From a checkpoint of a small transformer trained on Wikipedia: a variant of Adam for these matrices.
Each number is 500 + 50 x the weight over the matrix's rms, rounded and kept within 0 to 999. Layers, rows and columns count from 0. Numbers have three digits each.

# layer 6 MLP gate, 320x128, rms 0.095, rows 194-265, columns 64-127
433513539524428428538430540477499566551438373492426508468391471546554515529501538495512396640494568566504504471463555561467522454507457469580533538479505503515514436460496553413553460507620499
508371492479575485424436494485452449441377520478426416532466494510486529451519593533475458523491467562435523566570484434507513586516520500633510483588561552491448576467522550497528474526565428
460437427505444479426367497478534516487546407489541541470581474523468518531513553480497591599421450591539518474479468516557483592548449397475487476508528467450529513556476493566448518499526496
542509548481562483481470549495511572512457413482508484491468519523479502503464472457536478527481465500475571531534539553426508490483505473492544445475522480537489476506624462501461547561498456
530531486500496521553409496411530418472430425436505516559455461508446543410524447486535444529455523481450583535538450430590622496527515494527455560511448511521426459462528428490537517460575533
499453553394489552495541471547497563504521502473371551451522546502523410432549487422494515487519411521517462561529444462598555549469513498464416489381534490490455450459503448419498513475599485
479501483614484468513485530447566561506487510498557513427464454489487509442462531606426481461512530426487524538539409486506524503519495510537516542510493548525552476487556482551444540540463357
557533548524563441492467454561434431482479587401446539506399496489516513503450582554418553492433545558535486538516450370527592449474581445572435513444602568497538463458528488596523524562542381
418590510519558592448415524451588477430508527459551547550595615489509546501496355474449494463491565545425512563528365476476528500461441409438516428481536479513541516548500492440518550523476420
584425578432490500501530527558513522493541542564540458523635517541485528469479444433573476452529545532509505506496499462538563499532554497457580442435502529518516548546484446510542493427456482
411516464427523439548590498538546433471473503398540523519486456493519451522394475609510551523476571463522490499464481441535508590475426499522529524527576455515572449483553539429497493512513468
473457502558515601470543478487400576545443446374472553488471485482512488582419544486534472527448519464543424484510516416444537508553547485454524574542473471595426483451513518639451484486528538
538434418561524436521545555516577486476486511502440444455451452447464521505536486506583501512421504441483517500559433538497496561512523527453532559552428506543434451527463486439506501556534484
409497534462494555466412466426562448492454450417448442482442447563458596515526517520475557633404425567457510461553487477542506535517514550465578572485393520509523369338528556421493588480448578
488530521498547417489496514444467557458470495516450548399362464493571473486561490519513533537506646418436540525487516489477485550385437500501519499400614468459494525556440474389473468544529523
541475411428520413491472492507486483594460489506513451505527493541558507533429530515506503527487539408491523500523429459509500494418449575473537443539507461509444448457622488443468525544473522
464580526551576522596537564544484554519442548423449523473451552492427498509479457468493471537475413444539577496609498503548442483459457566448494469374497491371564504487539379402492530559412517
383496482490414467449489576497454520545541455476430585402470594513391481519508458484545424512486557409456498582524526558502465517488395547536501460515468492470531498452411510518442536440570524
420478494507542436528511442579525528498523569499430499464476539473516455555485464502559496541421518492546546535536435415517506475544447446476468384454548524493519549544546515553493599545496525
426494591423459458512471522471569473491501437504550352453436486520531584467587565528527466500519460475511482519526513523484541498532518458478495478512454477556601541602582492417482526485494494
568431495581512538484480508497532582484571468432411575490546581485497516503523520479358437489455528429488590467574553504434571474420539501478568530475551528597450553401388555556456488618486497
435436560501530508464450497528476526530542352488418418503479586538429504471508594457484550542545535562558449504528475444577527555623446475522541431538516410639429507488419549447487525540566479
494478499536505506403480482555472553507467585365472511593471509494545504521493464544530398505451477485480337538480492474414417465482470641639390488390592526579527491585606515407548468506582515
510514523499575546488556457436476446499555559478504478486462480493597544458528599556483425518501469413574542566558469454538497470534412521496515355554467513547464472453463467470420488561501461
425511465461507438457488528468533483492544492452432508582502498487462468487460465480634458571410563413431559435527537476514502567466479520519512453637523452500543548500400529496550622497478333
547636482474494492424483524456496548533392498415470522488510487513458609464582476450493471499403558593515587487521480591643460514539495493556490367583445523548489448499546482459515507561494508
462501515503465465504531575450490466499547557439470478424475477492542511500453452459520419536455408553553533513428449577571480543537426591495581501514452492606471425502492514515467548537489423
496537484487480455440473520476542567535549553472427482496525645546551584474489486506525456469489561512443530428558517516538499547552461569398591533414531512510461422439488491474391512434523490
575524444426481482556485524566501518580551486409530467517526539577503496545508454524507535561526434439455533546434540481512505561508560463531529465469498513518475484583564560545439434489537465
482621464505488460489451538450539532454480504453548522570518441514480600483543564453529537492541483469510423460462451426586488542485506469401565503486481563556460395514540507498504584458557466
417466457511442458447456512435442469424429528485443450426491521505519557516540571536469497547439533415446561494506449534549598463542446547462411393560566493646508478566551593500515521462535426
482487431537527498496467430467532588441467521499486438447501519507540532494623454410463541489541517480512488439549543422499524522476493497571467513541537505540452484504491436416459482556480446
510561497475535464457519544468436543448355531420517534447476467498395432421506516516483574488541458445474581460519463527527499517505472530560427510456495500508544472543574522501503550511571479
566489529495528464499495560520512448500537530482506482424508495538528555494502541424406523441541453479487457426431536577478481487528470442482491537535504499515536603548418496500434608499537555
472429461468572440506435527510420506474456403454587527590567448560424536491507549427492395493567551514554451514493440487580473588515423465547538511467597485491569389477542399504519444463505531
490514483585540444509514508458449509590472492454558458448437479535511401472474477519554473475388574558598486525516504481430460579511582535503494537574540583537453487564535506503411475486586403
471582539468587457447507489401439587512531465470510441459506409580478457531462669417511450505490530476453420542485475454559555494465482455534495509502544455528518477447536517460425527438481506
507472544535440525434401522520505454511523480422524543441511543442564485511448585554523535541527525467445481434451534496436441613520451552468506558482544448506521501527517462461499525491516478
541491467492483578420445534487594489519453485370529502577392387476350495496549470495418457525409561539490493592493467553446441382475574533458498494511465571550546501515514518418424530554453552
447445521462562465500548539415480520578587438488498479499475463458526452512467463537590508517527511555477410564539467455471457409519475569523480522513545540550482561381472562391520421526510545
500420475502687458541511451585441482521516502481440440561457510501476521520519457560556515492471539477524503578459505476561489447572572454574466456453565446520475496536522491636517459492501486
505402486563418500450556457552452514508492584460474451455396477493504434509605396488586563621461600416492581462482458505495493540563507401505444469427538519482574560512565444572411433536487489
498527591432498519480443485469531518478527563481509507546513435420525513488455399487549531543417524482422529600535515436445484525523439522515516513529551541558443480500451499459442469559531482
436552518521552541487539572449517532445496430464538521459468544598466557536490497549468524503518514447535504511424463418457465485521517473525504498491482543546577504501478509504417543499572460
505569482533484459382414453469558526516506477461460459553401485451556463534571503588483488516425440546515547536538505494504477511438415558504503572504540574533487509516550540519481506598569467
514471491571479435453543553527444566577504495472526486546474464437509537472460494504540471467523498583587509543554518530513454457502417565496434543510480483465494531543445518563503516482442478
544532523515498416465479588485530555475488421474517515560551457497390415589552558433573496552518531524453552443502439559491522520490517488518446495496529454466500487486524487525442486527462514
426406461617553517455506513458431510504465510407415485441522525483491586497555536507413528501482500481466511542641394435555471470544482517502458509554512583520542458441510415543486547589502356
477554455520549447527437499498477525548534515550467516482576488520500497518462360510469566540579501431530505554514483503436514516490581585463526542591529528443511509572572505485564535574485490
518541498562460480418514493507524443429564398341473434519519564542424543574509528584437468574472559568440533543504488505622502506478442460579479378470514510431536511486506441428444501446573488
385514559559559532479482415492506530523508558511523515538564500531500499527537460517464469473500402485583577444538490398483510450553534618418442535464504561540531501472536406426393405450484519
516507548480576509480472484463569480441588559533506505474540434455593510539614482470371455547412507500462416468481525471446555514524476555543506455522536536567430499531497449460403461567438501
573457494535463529585525518484450438381551522491457457480422470538475520476552501465415444478559471528468541508623523505513452543466491561508500503551596491509491476492475445477528348510556517
606562535540473507466491574417427509506526452503513469568472452485504517561472534499525417535449523452511549527523526522634424505501525525537572494561561385600437506505476576450502471542544478
449481527487510481488471479455491541472581573475603536486481529457545500520521450519519498413427481529518455536474534546488500495474531493472505487414483497443565526426461486490460499476447491
561502485492561464399480523442381540442506493470461492550522534558505468486562516495536531456518491485495516487502455506465421476540413546547508437450541551544374495583552488526522536527506469
551494483514492412514341602568470588435435514522470570418452517595489510533541419494473537557551460587477541417551443374590510456509441474566468511466485543472529438440534490460429521483504540
459541547541497424385509550541475476577521495487507449531429503579499488570471452524559508532536485447493486575502413613511554510610555548495471514537502466559555474453483483568496476484497512
494574466556474513471472467502507476535516577456525529474500516547567583375429489491498485424559501486514437463583524513572505463492562498415482558560414509482516444508483434595493553537521485
408574534532520545510451484490537588516530402446513433558570510537452578553524498403501540525597448367524471449517432478596497392502511616489495488471485513552445456515375601480474478551554503
434529399517653472464414504541490514480443459428483552456537428554463418446538475537493524489515467507430484478513453540526517512451447577588509520489513545503451467560631452571511480536564439
425397534426522584458486420517493397564523475404455436593591565553459490446474507549616479566550507492591479528502503549520576509549502510539492475512609465572443535441397558397434538546631434
489589563569513530518504542507361595401490515479384567437549568581536485466576537512539489432529471499493506517560421487431514610512580411517479474507465471494376520465499538383533545500476460
443502467528499460479403468566489513513469460458511515558468452471511556502488538477528515549516507566589561510575471472591543530509459509423573460555555482623480466498471494501398442504488479
501506539542438472553497493558451529500565463473398483552443491566422535517466502533533565585524470518588535412596467537462458455508489501431486522482454552538544395431432517542473533515469447
588500464499601532437518502517538547535610552494476439576401477564562508453478477436478432542461517527594388459530463436392438475422520553546456539456450437542468482434547381498496513442450452
526456462458488443534493445578462595501477413484476456551533557557491479445498535471478548563455469568515416553436519601491495515474445511556461548510475466489484638446483465445505459552453468
546502513421633463543469509485448462515519508497461528421486539442480500546446395527597558505476464583476523477521491446544407461522514484540437592437512577473441483574438560453542465496551480
553438447562386528549525556549497510546570526508473494476455569457459466438465528519462456522414516396508513483580494481475469538463569460453506473445503463529461504551474473571416464504526502
526455454472615562492512538551426564534542558461516445554499551492444391520511505464536436465568430403566460482457492425490544486548485469427465540564565594530489510526455566556427506517564431
489538461572577516592472424548453559455561557417495495507594519564415594459422491532425545464483486562497495509481407527535491563554569500487514483528540553539443465592546401573512466542515534
474461592544440465380457514375522472440491573516429465594487524479443453516422490534529506661419558383540487508495467438522502582473567536429496427535498605481555521527480432481429470513476474
# layer 6 MLP up, 320x128, rms 0.0954, rows 194-264, columns 64-127
575469492563617531501600514443420514485477625504592540473503484514538431509486481428533547431560469536477540485559438464550542579589514426400470490552584521486422417481563464462534436453581528
428425425525529529559481503508474515612473500532430474561527529483527518459387452555569504483483457473519441519494549559517471596497456573492509614474504430477488435434489596530502486523407433
502533506436528562513409459534477519475511443475506520483478500434529493426496450499466580390623454494510484493497519440466535529462478513461550574520492543552654526566601451547610487473463468
539515487528467531535515433557433482476503595587460539489468403438553503514458548517515512566452507457499469554461538507516523523542414470439436579504570530481521450531475532550479498531479538
654464498535504499385496456453514422478472599570596595523519534419504528458593474607442459564454514473460473571468581443468454550443560509477539474515530536484467494493469442541429516534474417
534542508520468554570430537446583578478502461499427420550536451503511574540629407493510484546503543315462546503480497557530480500593495487499497437487596417521570442528519451418532479532451511
524495534428439373524449629522453530558450474431540475552484420531528515431420476499499383436560544553522577494601537567452539450494470503474551492486456555536520474555437468547548477538454508
568503384468464497496488489509532527505449538611493580483658508441395485483534594487523461496423472455552483536424514462490440484567531549437424502613499468485428445509522503530508519424424479
541610427466469509466528479511500553480516573480438493497559446534470490450609497420526489485497548600410468542549516385553550465403459449448562550511509453583518493483555423445500559469517479
445421525468398505435477540526422558570576479503529469618501473510453572413562536484507462557547405562452485522494486429476505526508481428536523413518441469566535492501504468536522596520482448
391529516546611536442502467584587523410541541459585620480495491440522481447500537504432612508399600552487478496533443517470485532472551596472449484506444443464494544550509512402493494472497534
532484463506465529460471525403489568559516499521572571459486419472497401438513518521503445502440554478610482440498407485493528565505590513467518498518499472542507546481485510519531562506574423
445503487496457606439542484543459528395491519477498470524575402485497467526485501481565474585506560517335490461542535467470521477486483457483420441536554560431534517578523502531461515505532424
504521483523480397428572478484563416515481489485508482545450423451540469443534463583499504510533407531532460415518514502477481534437509460506522538448463579522454532642497573415433523481679427
539480494488432489426529425437534534444483424513555441558512495479426550527410492426581603523555474565493477589540460508486542550509491484521511592463526463491435546428517532507407549520520578
512506543566500554547534449512498533500515514566402506453462419558578550403527506511578550498595542631464556476474555489564436469504506418495404483510445506480497546496560571531546473470516479
514440423483527495501486509491515511510471504470564554496537468493494540490553405480490463516440551516487523575519432458548555641427458540440522463605548407565559450349558417543555426451457520
470427426409556423435548472494532509547399567492607435481551404485503534414512493512477428531518365545593531428555472469467466560407578613459381543518578475446440514468545465533481450488552505
517556493562427605553480450553490360454453582480434494476485529498501497411503546418512523445608471549507541519418487491516479539558568536624488443537414510606527521559488470483554483436460425
479525477551530463615533397540465566521479513561418504460517554513556560511478497465432499489504492587594556451453480474522486531607445475494471591443529450442447489467421480543553425509514554
470500423499474642445478530570624512465558435409499551459547565515490505451560469508391441543390579565475559481595536482497602498522400557509559531537557478559422477473494493518616527512423472
576562570530467513503508464508567494521487628505526521454592516502480479518561425471490414465442378467549507533504488562499487490494553430560554518491495539376568618504502424506575528361426489
583446537532459566519520486596478516468504522568464579479513521522385452531471413486537614445523540590570578511443561614501444584515535535514447466409476503486505496578553433462549414445559440
534511525482490446492453577567481550470566449526510497566473477505536462582546481475563494455523531420462505433513520533404541587504484433523416523538580424444470531440522453458523488441446496
562504463445488472510525553483459530455451493478558518488561501540345528492495443490507437468519460401426471526419569540446571639492592460463536489524489485480576538540528535484546445531488503
416604454548460548414516464442423534584450454453510575468565541542376458468578532420503428493473545527500570441483425547493530427507389495512467459607467571638464531450580470560533506528567508
532496455512460478540534503572548569549484451561537523447577519555474490534482517536482509439579481495485448458542579474469545462495578405564426523547520547492472557481573495491526476450515544
545499576410600576625465495491507421541472527514500559454418426465503472498485507481493508519512502592581473534492530559449430413446535485521440508546421525496543484509430592409499553477472481
516575457545557545526503487493478494534462538540489575495520411511410520437520499517520516437452574588548462472575485477452474436496431519456503589565441564500556518479482465494496518514438499
504446487555513472549568487520468432558515467517499603528453495498521417483427512458487464416547550497464405544596504452520544546440554519408539538415580499532464465425479464502449559565491596
448493558504574408420466542520500540511506524488521501522562611574468526545505524475484461469532364516574499502447532473499518479455556517496414495532504522500556556480509423495531511428507491
478489593497526557499540554520442450501548452468508471558513442470476473532382552538451457492429479465459503567472579495513543467469473539480496471559547484483527575508487538593470502405456604
474465474485501509573528490566519514588565438483506495521521532478463572537525385509590460401516516578524442444531537453458478430500508502512520487433464505488413504532464553483516591391530523
489489546462362550544505577539469426520580481474489481542464515511502566476575506484522562397529540477417476467487493432488554553503496472453415501549521578478534478495469537559463513503551520
419420462394555505501430459567549438551537511454452578519506574507577534464621528527582615519550486531497427483532507426486529555509446514512608392388568537396490353529532437473437484479484425
424560452529568485499411541477549454546488509477499515410459543485527417463491407561531515512512430460597418495590598442532579431496560471525553511539507539474520527593521508495445576512480452
455503446525464581489557416467451478472541505431483573564435468530511552431492509472465581618478462527513497458453538467502395469588528441478528422439548561535490513500497398539406495515461493
583519404541513547512478400533476410490516438500478473474430535507557553478470461445546498514447472475503480485528461546426512495563592583517524482449457461483585451434550491485486549476478541
445500458525564547544572536625509520485485445492444502484467517531486474448481480495531412459608548448528437478475489555468428496539453447546541489480449575452519540573492500575515460463583526
441500488511545520532523478563531435566536522555495531512599467553492560512484507506583467443534462574457522521469491462450392489438566420540594528552563533553498568476436532380531571545504470
566552441549466471443539440454479528439551540490497409477390380416540506449480443521591478561533545521489490536437538465523517482471480527546535507564547533476518536506550588415451554505464540
395465440435492495467501526413494450445403526492458437493479420429520410501447495628526511598441546445445602549475566446531511577529413491540423508524580522510476467520500538515496523521532501
448474462497504435461553578526474552472525538500546536470488533484506501553459534477384463436393423537475449579569532531525574512492539452526542570435551499492575506471570491497463457491437490
488505465513543505569542521472475540486509408457546598447478539563509529535501493547488514513552552464496545504423451419503494524537464440496511527522450536526547504466538548496496530493548482
420529463475498425492559544485473440492580598399518411534428494500481444539483575500571436536482669521529510515404586519479525436463428531477484516552518419478519529440445507407558520521482475
446513493491500488591544514537461517483552520491475493516557556513579453557525548521566525383528433440512476504514558484455550438505551598415560427454468487579506396474448516458481439469488520
432454436595546548453499519457468563500590484527483468453591454528520459509529454454427445616457571481453530575521400523459504433497532538545533476494536535532481538447553566467381518573488533
517413515557450496477433468417537631537574475507573408549438471435444471536469510388576531533471408489594464535516561654491437415495526585509468529483419460510511505559501498454552414498527520
518461509535429512482562521447461496491466503499483470486449509508511458517465598530533391523485469586511516439461515502558501506455520537459563518434447537526515494424484448562521509415470549
608513588453483465462485538432524505380573531522405441563529468506495528608525549457514471618379552426424508537462438527537630530446420503547503424523510531492511581550525540446441438478567522
479517383520482495523474467516443515510501498486493544417520399544460427383468528544501506535462613492578503504424608550448462485483574422606565562536545432472511518548518519474531495516434500
457501555432496522510508534476432534545475540478490499442618403526455475468554494440394479512441464596446468525528433496489515557488533549509495511555517548500556489480525458469533416537519499
514401526512475540445520568419509451471589422482448523456458402522436458539462508430479404492558485511474517458542514564511478448451504588515560571492557486460578582484518561570551460478471545
433535526453424477538497526455519496470469514520565444471473567480487477471545542436584546459538367514471369522491487539459481513535507547592492467483552437424517434546521528501618556390523530
516456453530484458557465468380419520409539495424547470451456505509501496526531504571527445541488480487500466474546559441462509481494528587527505505521589490566533558504521560526508478483479427
499441466442542495529486421444603413522450478480536492554541495536544490502481566460521463443532572496548395482529516462470487514568571359412533516527415399531514501514375545413473485480666605
512589399474526448510632480535522473505504480457512539481563496485498552533456495470505470452489573492506400459495553485450594505447635519493515491464476444591520508426524478569577475506391462
474534488541533492509476440481538463505479541561572525434606493463450507519544554469511486534537499532495507523540435521549576374516633517493534450513425502539486459497517502509467481511414402
514502551490475546462418458438487614500516557577520521524479494447529524475502548489461457458406517425556523580491492565479572524505480459526511542607533531547456494511503444478482462444460519
460491473424510551530473493432437520519505531524436553457494437516443445488540492504644420436447483527552560599537506456488510594509414514508537452592508462573480475455485511565396422468484544
536608554415470564458449491497630366527480619396485509533513536515503449467580472450633521475541495510493446490522497445419504510490503469670463500474513588420427561559514454512517470530563558
437539564533500492454418510456578445565410488489376426494642485474485452530531463517639371511426481408503549375463506476527544531439559543537505526559589448461505474505395460518425552585537451
506503458455476508395546450613493495479474509453487473378461527394567499510510558553528546555526514441442437529423455490498472528504474498530461488503502480581367430459508569432512577540550463
484576455537529563552494492537561530480443463457523516440508558559494455540588546532502601513532497524467439492566413459534465461520487448643508491547535538495538554585467553511572506504476449
455544620437438488511490510521546471404437517529404502490527504480440538510601561461494458430563537440530504449479595431425500528578524520447504423508485532546469467526502514527594445495529467
414436418603599539532487496398550605463446461529486475533542568509523539476464557490518508471495504428469563556457542549458526559523514500545465493562550565507459505446496497502532465532451593
486521505485507589485546537498435427535501530495549526506388447484449476458464450529464506552483461454514492523481537474551453484467510448453529550449495531498500410441537507512502616500542489
508488506577482579554498478540558444476466506504487411557521528551555494422465511494500440535513538487452439460477470486457541485495489556411454413547509492525393451401623547454503507459553521
470538491429424542551495460465507581540542492534393460450484481508428582531481446446462492476539454519478481550567580528558399381512536461578473504527487433487544474492524545494481570399578550
489508457515605475452581500496567466553473469554561587483548486463495455481510422571467541507466522486426472480498421602513538520548590562501558468414455547461504479576508454461542532477483460
472356579503600386518470478484517540399515538480488538520532495548562530474518411505453520518495417565512543474492491401526576460476449495440411532433546374517469502592451544488518552565472570
# layer 6 MLP down (transposed), 320x128, rms 0.0942, rows 194-264, columns 64-127
546534461476414409465435489520553474532507440403496463469442486569606501544540534506418474588548491503511427480540566580427492453545467486492524455543491500574523518434395473477436476430571518
446543512483535527385502534509486515463570521548565547595470541456473528535503506504581538464415553582474488616419536511524522531483468405507508581501514490492540475457544438500505500479468521
509455496547464408496498500511513488507496485265504557460507464550496566475522493576556516480503428518505555481416523507470480587527466505423507434462447497422492445581483442486421516498497546
538465563473561475488507526500513500453440448452476468529543480424501451574541472442501523481515485533559562538527448582413392463480553521520526421505503476587480536515542450476450506511539519
644477480381597585529505472532520457495503587450444488539445493452475424559547418407454542598500499486643569580497420498518474482484524510468519552572472462569526439468544462486501497457506506
472498499427517488457347464453606556522593550496467551467600449602528385456517519631593483452602565532558462452520467395419542510536492522494436477518497526459408516537484520491558463533459591
441512502578527452564546423553517469560482556350454541574450450493460579466424454520497529468531455438533583505559456489545452529577589413459509350471478475473532515457610551527469596537491524
380395468499425484493614519484563497543509450420478489500554461431447605495490561477470448573392540580518575383486480570503489498532470513519481489528487533494539486524529528441541541533560578
468436554476454433511477471584437593461544543525571565488511406438508482470540465590486444506538599429408562528473458447542446554495506502409506398487535511484511483573487519426580442467575570
515466522522680456580500544472439506580525469725519563547545464472593501524524490522519524514527484395440472452451436488472520495571458518509600491485531476435506497528511543468421482475513455
430558490514503544473381462568516520433432544512519573577570481382461537460494556529574465548530469447453557550525367486447433476531492562500665527488519541578566501543539531579556521455462481
577544485506539514533514506535452444556448534465539478447473470459494478474412478454561449488398523537526530533485487519478519501523471503480609471520404591478489470602495487503464514560444526
423538555455457501485564482614591574528487578614529554456475515537603493532554476511432519513419550489501523475501491456519470491414554528468524511465495487569509503533543567384563507490515542
543452413547508537448546477477591525497551451531440551538390507461530485546552506397566510509527467386455534449533555481592539401460496376422516432457555507531475520552502493647524420471536533
496572484561503497485418516498424463414466536537468483498515441492543363515437487448420438550484526486500595556480535444550482419564537496519500552553571523621439569494513517464595544516452473
531549518511437445478492459528539474590509469535457535456523482466514498607452393503449529531533512538512421482543505522513456485507530456511540537505498568498529588479424433465518545520503470
424529434494516429566459507538490487427495531562436545592395527430416490538511336540511562505429462502473518530551464550516604490487491473525447508473467417588378480509497453510504473454587531
612463538561564361578434391491414436494441511553560532561442479552572571518618505396562461585457516475545419523463454488526537587437413518551414442471496617491497506433424467537540486452541501
482551525558510447444533504464517539487468511265497527576437474518499541511493471501595494525490454474465571430513559535476520561541517475401497574488517540525526467539480532553427539529481490
507416494450539400558520506507496491529490503556427513488624539560466508449609481526444532461480499519536418479587377450500478536505507516515460604516567476531459580406511489520417568515492523
491467478489388439404468491437483489599502502539502550495546471540519632397517576531490566423473533460583519528475528553458500447513558520465510351480435465522593527449428559570379567478552521
541498452492458473520507572382498497449591526460487535521527566396511474547437486497421432422391537440466482508531560584499541474526543468543570555505502523457521636474612449497476554399501443
553541455433512475527435458466471431526451522518495585477528455640539533557491463519496461453526414469432485452494455547549577502539504584548542487508501461432552522436487454479530537524512520
585457454400486503499519568447528449499460492489540500516584498653604481490539494545558523463407426514495547452359542461506542460536529486475474506496492473586557475444532475550411470430482538
497478477579562426533546478463512540463569519401502606536535493535450457436459528581503520485479529434455567547505486532476414484506571573504431516490555426480461554475521525473498549498562386
493479457474558481543486440547349497544474442571502465497503554465528475455415508493503524541472490481466428608475481432461498514431503455564479539503572454496550489530559480493472483435544477
456525552479518521437622598536484444490550514466482500470509431520563550492499530516487497572498544483485490436424449524518486519529549478517582499557504503561497429489493433508435476470561416
542589558530514499528463544532438514498457514511551518421566375495516466571509550416522464568528444579479543512522515500522493576497484498454448632469470531423484449493528506407535515402578426
430542523417493506455469511528464595497506510449503573418508536555430435499504504451531495512479491508538523492505481542545543477413483492589509534509555513472507519527500404359492595532453405
530447434538453428501577475424458547525531517590579539548519550486518408475603570511510439560345523460579517483517506514567418492476471474487481467478519565532455560547549514491519585470440533
532538511545563534495498473519489584500512487494578474548590480491573476548486532407502495466453495459535487522567496533445593567550431545493519446523557472475491440529548614552426597434426475
544503504562451434455547518497518503544547470306480591536529467598447518446417531548534511526452481519482472453468472562490515480549498542522601521477480492500551464448434489555491514566551504
409519525460524459535561440555534533412537487425583570469502553563542470615534485529453448516462462524555415609508491446516487518444457469484576526496480538440424511517556475523484550478490469
455432446496494556442451417499522513543538507507529511517473523506499533586567437525508460463470546509579507513400588495500538545434483523490511564579523547441496477566546508470561460465540552
571524461469490544428568567517476487502427496369561422443537413519561555499503528495461514546405497510534408537433490529479402507541529509428560491543494481425492535405610537516559572453497509
537507561590420568494619553611555524472547503539492552568478510370494538448513526439497446424583501528440493568595468484428520477469443460522539523516533512520499580525414473416518505549557420
540392495511552370519448462468519478567548424417500438469506523582561461538446513462446567423514484481560384585515483461537465462553528486505490529500506537526465563468459524519491530574515535
406572589444473471539514592495602443482406445475533494528605539477622456551563481538565522430563498546491507524448561543532471499478510557483411504473420554491512507422557430421630492542549463
436501532468596490477517395514474491545420502514457395529524441501484492582531490516446545561551489446529509511405470437501582460459437473534466629475578524482530496469524462575420560502403562
481518462489444569454470459498483507514434474618433486526583552537470569496505512523468503492542515494518480470535562490418484495550531355514435403427482479471513560521532459534401427441451590
404560519524531474480443423398506531556552448600566610426583527495548458478488493486557470509549489530446519566528505441412527459451502434516481518506496504464532483585501475465450491531483487
476525488528491519510496406517489505534494489702496556499614552529390580551348578576523485396511514564489540501475476463510416529490482504457534569435462485529445430570492532437561512519446482
508572509520480435568545479417510539531494423402511495566469516304520522539478557539514561500437530478467540547448557511463531472481530515553396470490500432467387475498566563437531543549574590
430604544559517481466511515570500526467566520463518497459544527506563483550502507548477586512524523507622395657536543441483415501528468463536447527600451520451419583521513449573423509441496496
453458469472558566529456494517445509465453501601416538491500440539497443602568536530517412475489479434447568501575461448498543494513579436514453518501520581543476516577546500389427456444519438
511559499537552442464481390478557451414466466483485481468445520581515510501504430481482552463524545447426533402482470561477543478440500490485452546584505472494487448501466543548480495493554478
482486495476421592550584489517450459555471479651504497521480531576567469451519547515451484430499512451507488521525498499525521498495533577480426452535488501563459416510512481545481516431510499
469494434566513381472617397433555513451514538455490460494550528675516551513501504421428604470496521563558454525517556505377439572492437541506397546430534486520485548439441422568520519534572569
451412525554400468515588461509528458499512556383504403481479554653451489453543544472562537520530548540504488437566593463478474527346438453524430444442451500539454526467477525466515561425525516
490477498471512515510507429499576445519558493583420536504433468624479527569398448430475504557509519441552516531399548589567439484499559558431464463458483550464467499500623499479537444580427529
403420588451599564551491495579544464505443479528589466483531500443520423550503532585458504554367421511505492471475559427490561473510496514354461482418484554527423504485502491527507577408489540
467518482535528471580528508496538510552584521440613487468468509538502566521550507448474460556481571602551448446386629523507514475593446488483408457454502563519418539508524564499432506502492488
508446505474456474507548547494431583536495507520553463495487440532498498402489533513459520404517515530486536532584436501662460529589509543447521384564465432456524496589466501478499506465482536
636550471501526559531543521525484501466539571331492517542523488500445517422515504573446467511507498501465658497397519533603453521519549508481459483440376483550509499496614453464497463501496526
367543547479515496526491548544508460509525521618537440513576480386537501486635516465505534455476471547477488471477510526499484517445551473440510541483452505481512488466446470494443514425496577
546558498535488578460446549429522478437439469518514519473496530563608545409443424506506545545524561571393448470466458518506536433402499462523523523605493498444483403513507345434583611524442526
568419500510441522427565528513504536470501479342562490513499545454499571401515592574540483544523514453469468480511489473474464478536447450307549525557410548451554512482542486497477444512502536
566534614481435442456490506481389434465462516538469482534529586474514517436478522423513578487459463557440540523411580548469464537509442516461485474458450506465565432517525640553453489547506545
534493480525473437559517506451522483496515555445504522460481511659399549521441515455530577576606459494442517526530448544533519500551521476508492465487480549520514469486395459541472536534464463
388487502564545496481508503472529388439453445601502527434576425464472582603542484519474510501559504477458474510532577523483465503562506471455563485406540513495589482525515496573456386490417540
589525568541596557457591513520549496511495437598534503381506605374468468565604542478446525488483474526542403461509479442535558493549481473477529578509532522539472505468485478504467578326570518
557512517489532479534429504577407467436490520540483474379456439470457532541541495577540446524504416602460544526436547524492556464520514499523435541461585543528465542503477435522552422449532536
566473610545439478476505553542457471460438602473581512567470528404565444539522524506618491588510540453526479502468506457510498485416498455387454493464474445463496591529488476555421435595442535
514421486492557516540470532521553577508503539490500552585558479537472546459555541492510472458522426489592525471479570454526414454516513483386556538513524469495472432507458478496469516490509470
581497551552536470508563451486463472428525427487555481501460494517554484469380523416436474543454465436607429514499441437510477515537445497517545513504478584575494543481441525500518530537504488
527505442507530408400486504509498523519537414586513552474564473425483469519482498571597524491491527571479415568449460469536515449463517477513443600464373548473520574514495541456491429488412501
487493495501481485560538592603438484502512541403469477584501489538564438482555485488435432483578482473506511480425511585499540543520563524505504445572481516528501540483541455413588524430432461
516522468549482462511569556529511493484484446611542512482494519624550451506410442508439461546519534495523449481511457524490539484449432525486421451554493579603563543435448520463478437482489494
484437530546424541539626552475532530501506514537444522476562453542473557520473431540475479477485459451563546510581478457534512504401510519436433446447557516571472528500441485525555410435519594
498476512497397535567528482526523503526558431414468427570414530536490503468517473467520552511519407571470582583498578577488540493528480512541362484505450579509525475435439427520446461500501537
624481500570511460602472421523502484488472479465521596581514497474561515448439479504415511481477494507531489429500485474480545515546477495455626393546437443467518488478398442476538555578565474